Weights of a small transformer language model: 8 heads of 32 (1 for keys and values), RMSNorm before each block.
Each number is 50 + 10 x the weight over its row's rms, rounded and kept within 0 to 99. Layers, rows and columns count from 0. The size before them is the row's rms in percent of the matrix's.

# layer 7 MLP down, 256x1024, rms 0.151, rows 0-42, columns 288-319
102:46 37 63 48 60 24 46 43 45 64 44 47 54 44 51 46 65 44 53 37 48 49 41 41 47 46 44 66 47 47 42 55
096:59 64 42 31 54 53 47 56 45 55 62 55 30 47 56 41 34 60 58 62 44 32 29 39 58 61 52 44 68 49 52 41
100:42 54 59 41 59 42 47 76 49 59 47 53 63 58 61 60 53 51 43 50 50 69 67 54 39 65 71 46 61 54 21 42
100:54 50 59 40 62 35 42 38 39 32 48 66 54 65 47 48 49 43 65 57 57 38 47 33 49 40 55 55 52 44 55 49
103:59 63 46 51 33 33 59 42 47 38 56 53 62 73 60 61 51 53 60 58 40 68 43 59 52 49 35 29 48 45 66 66
099:62 32 35 54 40 59 70 48 64 18 50 64 57 57 56 58 51 50 30 49 45 38 39 34 52 44 53 43 47 47 44 38
101:46 55 36 47 56 45 50 50 63 58 47 70 37 37 58 58 56 61 36 55 51 41 63 52 42 59 72 57 46 53 44 59
102:42 70 46 49 55 50 52 38 51 50 38 55 42 42 55 47 42 48 44 47 47 49 57 49 50 57 23 47 51 62 67 40
097:54 33 54 57 61 50 54 52 51 82 49 44 42 57 47 45 59 50 55 51 39 49 55 46 40 42 50 59 58 52 59 73
099:29 51 65 51 46 50 54 41 37 54 40 58 30 53 37 62 28 65 29 51 48 49 52 40 46 54 44 65 45 47 48 47
101:51 62 53 56 39 50 54 53 34 55 43 37 49 51 61 37 38 55 38 43 40 55 54 37 46 33 46 33 58 51 57 48
100:51 56 48 45 58 43 58 48 35 48 47 36 44 67 50 73 48 56 48 67 66 60 39 45 43 56 54 47 47 45 44 63
095:31 60 62 62 53 63 56 52 26 54 58 49 47 50 55 54 40 60 45 25 67 43 60 56 49 65 24 61 56 38 44 47
096:50 51 48 61 50 42 43 40 57 56 31 36 61 51 43 66 24 58 59 64 45 29 39 64 34 69 48 50 40 62 58 49
100:54 59 42 37 49 38 42 26 47 52 49 52 64 52 44 55 46 52 54 67 62 57 61 40 49 47 44 50 53 53 63 33
099:62 32 42 51 51 46 63 56 59 42 54 49 30 62 45 27 54 54 54 59 44 49 66 41 59 48 76 36 61 42 36 57
100:47 58 55 38 35 59 53 34 57 44 40 46 23 41 45 55 52 52 47 28 52 62 51 46 44 62 57 50 44 60 72 62
100:59 57 43 64 53 50 47 36 44 49 55 48 37 58 61 62 50 60 51 62 46 56 62 59 32 49 48 61 41 49 33 65
096:55 47 66 51 67 42 53 58 58 52 39 63 28 64 45 59 51 82 51 47 30 44 32 44 59 42 38 51 50 44 31 45
099:29 45 46 45 39 51 67 45 43 46 55 50 52 59 64 65 42 51 65 39 60 40 55 58 45 48 33 53 52 61 36 43
103:45 68 53 57 65 44 41 54 52 60 65 57 41 36 33 61 50 45 47 75 43 43 47 60 47 42 47 43 60 51 45 47
101:51 53 54 55 60 54 46 35 55 43 57 41 48 45 61 34 55 49 70 46 53 67 38 72 36 43 63 50 41 30 49 30
159:38 55 45 56 41 45 55 51 57 57 49 56 41 52 55 47 48 52 79 29 60 36 19 49 54 54 63 48 53 48 71 47
101:41 59 61 39 47 46 34 47 53 43 44 39 57 40 52 57 54 49 40 53 53 63 70 75 39 44 67 41 50 53 40 48
102:49 57 40 43 51 52 45 45 64 68 59 61 31 59 46 59 68 46 51 51 45 58 45 45 56 57 57 46 52 59 51 65
099:54 50 55 32 41 68 49 49 50 41 60 60 59 34 60 48 59 70 72 40 41 52 42 66 75 61 50 42 44 51 54 51
098:52 44 38 65 47 44 50 72 53 53 56 41 44 71 53 55 52 53 52 35 65 44 51 31 59 61 49 42 54 38 49 68
099:44 27 46 48 18 43 41 51 53 43 51 65 35 32 38 53 41 51 41 38 76 43 56 49 40 53 57 64 64 52 41 34
101:68 50 39 39 65 34 57 35 48 65 54 72 46 44 23 47 61 58 43 41 50 48 59 51 46 54 45 56 44 63 59 61
103:59 46 56 44 55 54 52 49 32 46 61 45 52 39 45 40 63 41 47 53 43 44 64 46 56 48 42 63 47 61 39 52
101:60 62 58 48 55 55 48 47 57 43 55 48 59 52 53 56 55 47 28 61 61 49 60 44 53 42 48 34 63 58 50 43
098:67 45 72 41 48 52 56 55 51 55 51 26 48 48 42 60 58 61 50 61 36 40 56 49 39 50 48 56 37 37 45 52
100:50 48 54 46 52 33 54 54 45 61 63 56 64 52 50 62 61 39 50 43 51 59 60 36 67 37 64 52 58 51 58 45
108:44 59 66 60 64 44 69 50 51 49 45 49 71 63 60 67 44 58 46 53 58 70 60 58 47 66 57 58 28 65 71 51
098:65 42 44 46 46 55 54 50 43 61 47 59 50 33 48 46 50 51 72 71 45 63 57 44 54 53 72 55 57 58 54 49
102:34 50 46 73 52 54 54 40 50 38 64 50 48 49 50 40 46 60 49 44 52 50 39 53 56 59 51 45 54 48 56 51
099:45 52 46 30 38 56 49 60 52 75 60 61 50 51 49 53 35 36 35 45 45 49 23 49 61 47 55 57 52 40 40 47
095:43 55 39 34 45 47 57 59 65 64 39 52 53 32 47 49 50 53 41 63 40 56 58 42 41 69 57 36 53 33 50 59
100:54 63 56 62 41 67 60 47 37 39 49 39 52 60 57 68 69 46 54 57 59 52 71 42 36 38 45 41 62 61 32 38
099:33 58 57 58 34 55 55 48 55 36 52 48 56 55 29 41 39 47 46 73 45 47 52 60 47 44 47 59 48 53 50 53
095:49 70 39 43 59 66 63 46 43 38 50 45 38 56 52 54 49 64 55 51 44 61 60 43 60 48 46 73 63 34 46 49
106:56 61 36 67 57 44 50 44 62 44 59 46 42 58 48 56 58 58 48 20 54 56 42 49 43 45 38 34 43 48 46 47
099:49 50 54 48 58 52 53 33 32 35 65 45 37 56 60 44 53 57 46 40 29 46 61 53 42 41 50 42 49 55 41 44